Weights of a small GPT-style language model, trained from scratch on English Wikipedia: 14 layers.
Each number is 500 + 40 x the weight over its row's rms, rounded and kept within 0 to 999. Layers, rows and columns count from 0. Numbers have three digits each. The size before them is the row's rms in percent of the matrix's.

# v: layer 11 attention value, 32x128, rms 0.171, rows 0-9, columns 0-127
# o: layer 11 attention output (transposed), 128x128, rms 0.921, rows 0-9,32-41,64-73,96-104, columns 0-127
v0 096:511514479509462533502520546482429496545448369517507523538534514536510431533426495501517505546608470518496501512461548454570464473553521404475504444494442482495505493546481449494528513496557530408466544517473488491524444503512493531455498430550483562506566486519513518547523547504484504401516594455502497547433486510443479506512447520491496522529443506521496482405452532538506494506488
o0 095:511427528470565524454541489562469526510537510473556458514528451425482518553533541484458545540450535484447483491522449429413513586497462507519562526501507472474493522512515478511466501455576507521423548473570535517529457473448477455515502565508551447478495552465521539510399477409539471513491471504517490442536521465491516540480495543532435501516500483484479528495526441571477467400561
o32 101:528478470547501489520449409426516435428528484480538532474443466550510488444519524472554421557505507517445482516532489475540503541489567544502481572506437504493490517500493436452568480420522451461464473564443545474471495583536539511554459498485599522514532503450492459533541471585508479523483468546474454527471504461544507563492510454468480494478493475500499538479540549409506479581476
o64 097:572582525513441550515456530458435499536454484532464477483493527442471540467499430506475522472473518523559545440457458554471497438514488555537529468595522515483544515531495575600480464576428520517556509488472473495482537499537495420413579513510431557492450469476527535468520498518495587523531518488548550570466512535506504478553475493549557501471496482490473474570485503491511480478529
o96 099:469494503497458461473473498444590571530536499557466510478494591519484509517487440498470528457513482526561475493510564482534488481522477456471433500460502542579465500453493477482493574507397487527589444493457430523459474425486514480541493518476410446469490443530457514468458542376551509500475478489457487515526505539560501456460517508510506513543503493474548517507497458565517592516442
v1 103:510490566515469492624505482548515538422494470515509505545514501398545431544483529493458443534521441466610406520536492459492538430565531510508476495532488505493473518518467524481567416468536463529447484551482432470467506527536500443518484484561513485469563509510491474536618506484479488548500505467483520504445551525535553474518520525507539509510534519479501478454475475515392508502509
o1 085:585490494556499508486512466564515466511472566453474474460456482512484534498465482488494526512502536482436565458475527564469563498567543490534499512533522512485591506509570535456498522504579544425413562520478462477531472538478532468531497526542562457425550598477532484510538469560468545519499520522442596483507532472462530448535449549502480477532583477518538517461555520527457474466458
o33 092:398456489513487491487474575451422403496483465512481464453549548498485564474526533511516493533543474520465555514438523535533455523479488493447512535514480490510486517519485512545534539472525471543535488508524633453528490429522492508467500492455454503553456479456487459531488510437532591511552510504485428575504483570581463528493524457535512543462464558510526482555481549492578475570470
o65 105:477602547469484527495476489516555544558494462499606511549492519513545450504514478518547508471526522443488451552541500502531493398505529538485507522569452510516515512472499470525498447533480551463530535526513435530445564470523488528503425527522579548510378492505489564549507522457501420469464464467482472464493550520449510514405513513441469538433460474560443450536507492471537489480499
o97 132:511459460504505448489525475540506509523554502481406508467492405466443469504490432498540518541478545525532528477505493468454545603453486516523535507416526433460498501490464511494463541531439505545558464410495518517488470533486514486509592449446421489512552483543514454435471511562493481459504525574562509527435461466515484546549464449490510486570503422455502532413472460481518533483518
v2 096:491495572527508552458450475455553518548570479452521575491426520543526426493497453517469524541500482444477412495410573568432494559537496519582506443464466484495500546475489537496532528480523503492453552488582532584456533476530536561461477497445504504429508486480497530437502447509439526431514527487476441513511570491486564528516482510490491575457477493551506511541446484535501486510517
o2 082:478530495541512424523565545561486446440522447562519472447484523553394542512529476477541569506518499478503520411526467518509489543451439482565435562502450484451477489498493540535468497506510413486514487495488581477485517536515536504519536527559444531508467502474465453503531519513427555469446499516561505453511416528465478519516496532493473570524582567430447497494519537424465522474511
o34 095:449516481461478486465419565456517496513455489562541484558530482501606501480499490478501495510477458542461542538512487493597445503475488506426517540540512488537482441492457498437526472431456484567550486525434487571504437502509498497517501433481447440556431505479442531524484532519551550546448436426448498544527448476456481505460508486453525456490554512447471534570542487487575472503550
o66 096:515494490487495540486526431514445466445449588471518461498532503506520517540464530409470526562521551574442461493443560495413578433511498563529534472509558537471462541508457565567499451532516526414406552514543481522579513508485460499442492511460529455487552483547506493506436440531506480501480509554578517474448534502515446511475501520520550500480457480562498473487486493571517517525482
o98 114:531530460443527538545478461449536562514551494512456511554498539489553427491468500553521481452497452401496454507547501525528490511540550446435462414475509450522570467505570471590498510533495554491532513475506493483422495426531499482524523553468526502472492488545523534498572545348475460557538495489475488538532515512529550490516533493508474463487546465491551490429541519499428494489465
v3 110:489524501516414482467504510492481484472540487504490464457539493465472526575540493533481442453542490505501476507624481432456504546519551545524521493501580426462475564452500510500492471478524531561481570505439488535513518557510564446510488524532504559475420551488492465561467379514505463416499499396520544492485479509486481495517487496484509500501456551570515440501493515537511449590450
o3 102:483474468491487535491494518568526452438472454555503502512508519463495457466459558454548530482510523556525490517443495535591526556423459416491527526446509458474495475512459508441458474544506433426472427490518484461514566507460465511547480449520469513484553561493461497429543547494498503538469468459468532418505505429472517486559468519467447613533563533536495480494445548556571476485486
o35 083:563465477463502526562521461450564480572506498531462513491418478553552454476571506486521561509478505424467480470428491441510415471545512521557424482450421491504449488532472449462502525492434478516563438460499509525455544466503508535447494517494454508521516429482503450495503520415536534509450514515507450529499539477585546501462573490553458499460444495477544529502493493478513570435444
o67 107:514516550577465434520519578522489555477522561455496490523557532525460504523525457490507434548517472517512534496529532521390517528537503522416486468589487510521448497521570479510527495434520576541516534564535516471500405506483495485540490553486564477511419445512505490549414500534510440392556488505518489523488501562500446495494491449496533439476534509453481522516534506470464417479507
o99 108:504475455476586469455451410463475514574505521503528565446493453522558557434525495540460509475467480448535532506434515610513476406475487523538506539539533530477579452466494499496443484491500482503506478438454444502543521521508470497408506536469491535475537523523529633484508511489471544560552496520503512527540517524480523454499521480450531498552462489548516499535413451524449534512461
v4 094:550514507496471501543518530476520505501496488423480480534536448460515537501483555514475491484490499525507537484442499459546513425476505457412510481520421447428533477508511476487542504489524514407582544499502521489493543413562468526593508508528422481523522522493513481478541465488476496441488474520478545551546632441492409514402477468540508594536473465525575545533507485495508512505506
o4 097:498512487561521546486533462491478485574527553422520459525445551516438476526531492574492445510457530494516475480517508529529466516486509520596598525488482534505465506497549540497550521500566442475431544471478440456464530521508572507470462503542509447431549499470498559492456488571541435497481518494466541552495476541500503403485503501459536491431501532495480448469511384425435456478497
o36 109:526467492458444497514503510479479565470506534599487464518527501444572521477473480489488531487478490454517474455509459511512447475530483580515472427472526554573514411519569427497513482514441474526536475546487442520459532558484466514494543468470463560500507435485488505489518537466481436442538508440506404475505528508493483566478509512444447493396469418514497468549474572504497597522451
o68 093:475508477509538446488443464473496444481436472477486561532485448469483478576547433425519515559517542507413506510519517469471552437521571451460484511472531506478493561512448466436450476524523543486517512460485544521565422531472466495524489542460590473544476481459503526431456490457489561506487440566516552501480510541578556477547453504610494493548523527469533594493474488501525502495496
o100 086:450491570500555490411552508540485515514518448547529533469463482499488520467503513418448530498464489552519503490470486476414561596520516549484482483508534550531470518523429511508479553524437615556494525552500501524544424445544528485530493549535544486476448566478507486578513393445451486534471522473526476525549517443532482490484492573546475500556421499454481497488531506525488473541497
v5 096:537493419477530589485449445529458492549453447514541496511488524460522489473499545518557553514471473526525557486426513502513573496469397445471532517488486445500492484440481501505512518471441430499564536521491559575507466556519565476490471503464549551563477455497473452457596514492482454484467565528487457451491481430465505446575589528487514501479549457563513527460500521457461515516501
o5 091:528475542485480510497520449515470484450499572470483484426538465512506503520550428436552534556473553479457440465580585442488515551549502553501511474493501574512490514536500465423486439591474536540486483500483496539495484578514473443448521518564528527518497559479547497504478469453542457476544472503542424464548536517502546548505463512581481508460417522408514496445457499451483528538467
o37 098:462499474484445429437548474508487521510496426534498530506506564461553466480525513530412500503466490474534540503510450541494527505515499420507500561537494499523540507513450514510512532483484557524491534514539557429500469451551479491503500480444468519498481498581501557502478590402583577544495522518493589590494502532579487500561509455461447488486568527532508514592501474586545537492522
o69 098:506431579529576421552567521431495547509512506530481502503428428576448565508490552475482447466522477549517478503478499501510457462471523556521479508460516567467424459479495480555491516454526534491481484485482417474542538472434513536508529474494488420455581413500520551486536479447485502492475459449467478480485456420462472512480533572469474498586495483531496549457509491555461461469494
o101 110:468535500506452503473446557480457523539461538454564477515462463509514535523413515492519522481516478477498596540491500518492448450504453527470445478480461493500440558560603503543540488489553426505530535571440507545509537509475476550525414467519551496545491564473495447498445443512464459503498543487526497544470511555472485499506538468605537505440474591472462505557544584545469480477505
v6 104:485515520527484501539446512454464500497481488566425544572558516558463524413498456503516461542454507584487504420463459500458588455465513515490522559510506513529528479503511504496379534469538492491516499455507518440529469446497460442517447490579473490474496481515494487434467477488502571496423560555503438525571381531517555532491464511530541517437446481545520483508512519490536545505499
o6 093:540488526477540485483570442462533542523449497482499506419484485569494545482534485485489553517541520552503457468529488546416501481409505473472575490458570501522481502513449503501498528503434548594578436497512436457454504473443427525418499520450479435459446543578509510461540484453472504519519493554507499524453516432482451516550505582468490513530481455530467521525443439532479503449517
o38 116:494505513487533492410447484568478502521509519497535462545493532476512534508487540466491516558473545413532547549533548554574462568510497469498568458530499480534476434516548431449509483491546500443465534533481458544466534521537489469556463521476515507455519505434507593535530537539518421432578472521422496483479525523497536506427548417514440499416564527494491453520453569509494475504487
o70 087:522557420514444531509481560514475528445490549469427469530536496478539463510516501501540555476527463539518502528472491481539474496566499461532512573497523515490516521421434535511543463505468438468479469529512559521536517473490547499515513468560530520569537515534524496502433505518531615618585507441567546529544521474536516485473475538586529475453458552524514540449503454589455516528510
o102 122:461458516494477482565510465509553463508565444481540579519519529469484505525432480502475519487483538515413489503529491449537491507500457547520425528450442473484424503502553523528472521514533489493457458541463497514518496562481577547523495519523532549476507506459455376474516534620460541430396497442511532483508534539496469495526487461457506443553471530414495489529579535456500474528524
v7 099:483420562536450489465461486547530509513548464538500443452449465509507445522480493555450509506514527554442487500465581496564479510504577422527557539532451491459512486581512396498531501526463490478544478540496538562536530539435510482501526483489557517545551502533518520434528453478475458552474509426474588484554553426462464482494538495532483479509496519511518470426602451506502469481515
o7 077:469536498520562545515558435475473487502439524493452541518509487537489564515531554510502471513420467402532421447556510544505360454579484470594463550552512535564516535391529514489484475529532518477465553536561481535443501475510583474526513480572544483494501548464462501512483474476551500512513517542506514537467506502489515467455535527532489487451500489465485535464448501555469471518478
o39 104:554497469531485562493530488513515601466551472542529490549462467433500459480538477543441557513475493534481562493507431496427498504495453524465446514459478559497459482518552478526486461482500522601499459459526461461457496427527485509514529509505449498493388521481422476543443462469455556480518532510595512577521491475590466555506422518495488443513529473453472530467530510446448495528510
o71 099:508454539529525494416455550538500417536508473462492588498469537529514460472503451428552467457528514454460464531532476517441542558472523524500462506484471526460557508471485390529532443526426495436476484448460501511485550515497476432450501454472504600505433453485579449498568501607492459504498491449545473516507475494539558556478504520473506501503532505509456449507526450463450539493491
o103 137:471551478439505433515504432435509491460419562482526447495525457483548544495459507484463507488541481524564532493449529471479485415468509525470549426488582435474494524522465564503505568469498475505557496524472507516565454529501437562500426540465506438523584522580485475489488519529532496505547446566479448489481514532433495473512508490504494550513448454552545548558472529578563532463514
v8 099:536516535511584474403440500456484505471520488525598502447537420594461507469545460472512545484528496525482450421524545446508467516472452501488486472549485549568534509547454461518495462467484538522518490513500505597488539484376478545498450543453479462547497471462494492552468450495461534434464472487480429541444501493455484497478543476527525576552468497505483482556516509540457499480547
o8 087:479439496626490528494548470493438419542490520409407541496477529497489517513508520524539521535518517487569495536497542508542510474467497485532563561532503482489499475576524514624474571504540541492478549484452513511530528541528524557493536466541457533525522462493560572477502532559551520501545555502477606472484502509507537464521455473551483453450478571517512531455513465475525446493547
o40 090:532582529441497514532415534474547518476529509515546505569568584461524451522428503497480558534468555495490516464459514549571544489492453509433524485448470474487459506434479534523552517513491476428504496490482500509428551422484561472518512490499542495467476501486437478499591476533495464523539435507449586416542491466536503552482495447494482412446479532584479511464534509532490521518478
o72 105:450501514493509432536502469539497532519476461475588582419475471551498503469527551477502530469491551515475546518609485474469461515445537482568448507464545451483465522498577521367468429506525485510502433525513466553493518472503431521499526461508490500522565526581570484432511540553491486458485490481492478509533549480521445502519522491469518572524447470426524429479451494517527478461462
o104 122:506507487461497523492507471539506459486488547558440473526561496551509506494528498566474467494530449436515548539500481494495472472620529497516524475513515553536555437494502442466543533464538444478506538501542544429531400503533532432521480601489526463483459542473453520582489526488582473502493542419518455500480527538462537407496549546478477488551572496496498466529483541480555438547441
v9 114:505535456485507521469497538502448494505604594527428496505487506560488496398527526505492456567467416466521495526510499492493511515536445483590515496514532483464488487500474442492477525568410522451598471497483553429515446511474564466462486488499459478502551539472474517537522466507470472479505565561500555466532478415557465510504456479494527514496470490568461542575563552500432528532500
o9 118:500484508522473463514470476554566521517540488514504489450538509503504503537524515520547494555502480529494527445455513517500518520477535519524473483553496542500527445509515574551493486515514515507486459522573437484451471428483518519464471508464491448414438469566535453459460563418467460516487520462472453495475499596432531398429535528344547547519479496516544505460441459518475517418492
o41 105:449510541487505459462502492546469552530439541483515519495434480499445475496452433456485514463510529531490446483386461451502481530506549463493581481427546450539457509519510459545491569491499505521493578478456470524548414514419472502559546546534511567511489536443488468521496523618543504513514468395501574513476487447526522516527530514528418497484497477465475465476535521434531520474502
o73 090:550409419487544534468541518509543486537524452492481530507494498462516506468497453518529520573458497453510524458609488518485574541473456503474469564471484554512491447515510555494510506530518560478454548541486515493523528539497507438532505474511473416487556499468459465552561490481452514518468539515474519542548452446573463552583489443514458438490547571544463538537552512588491415536503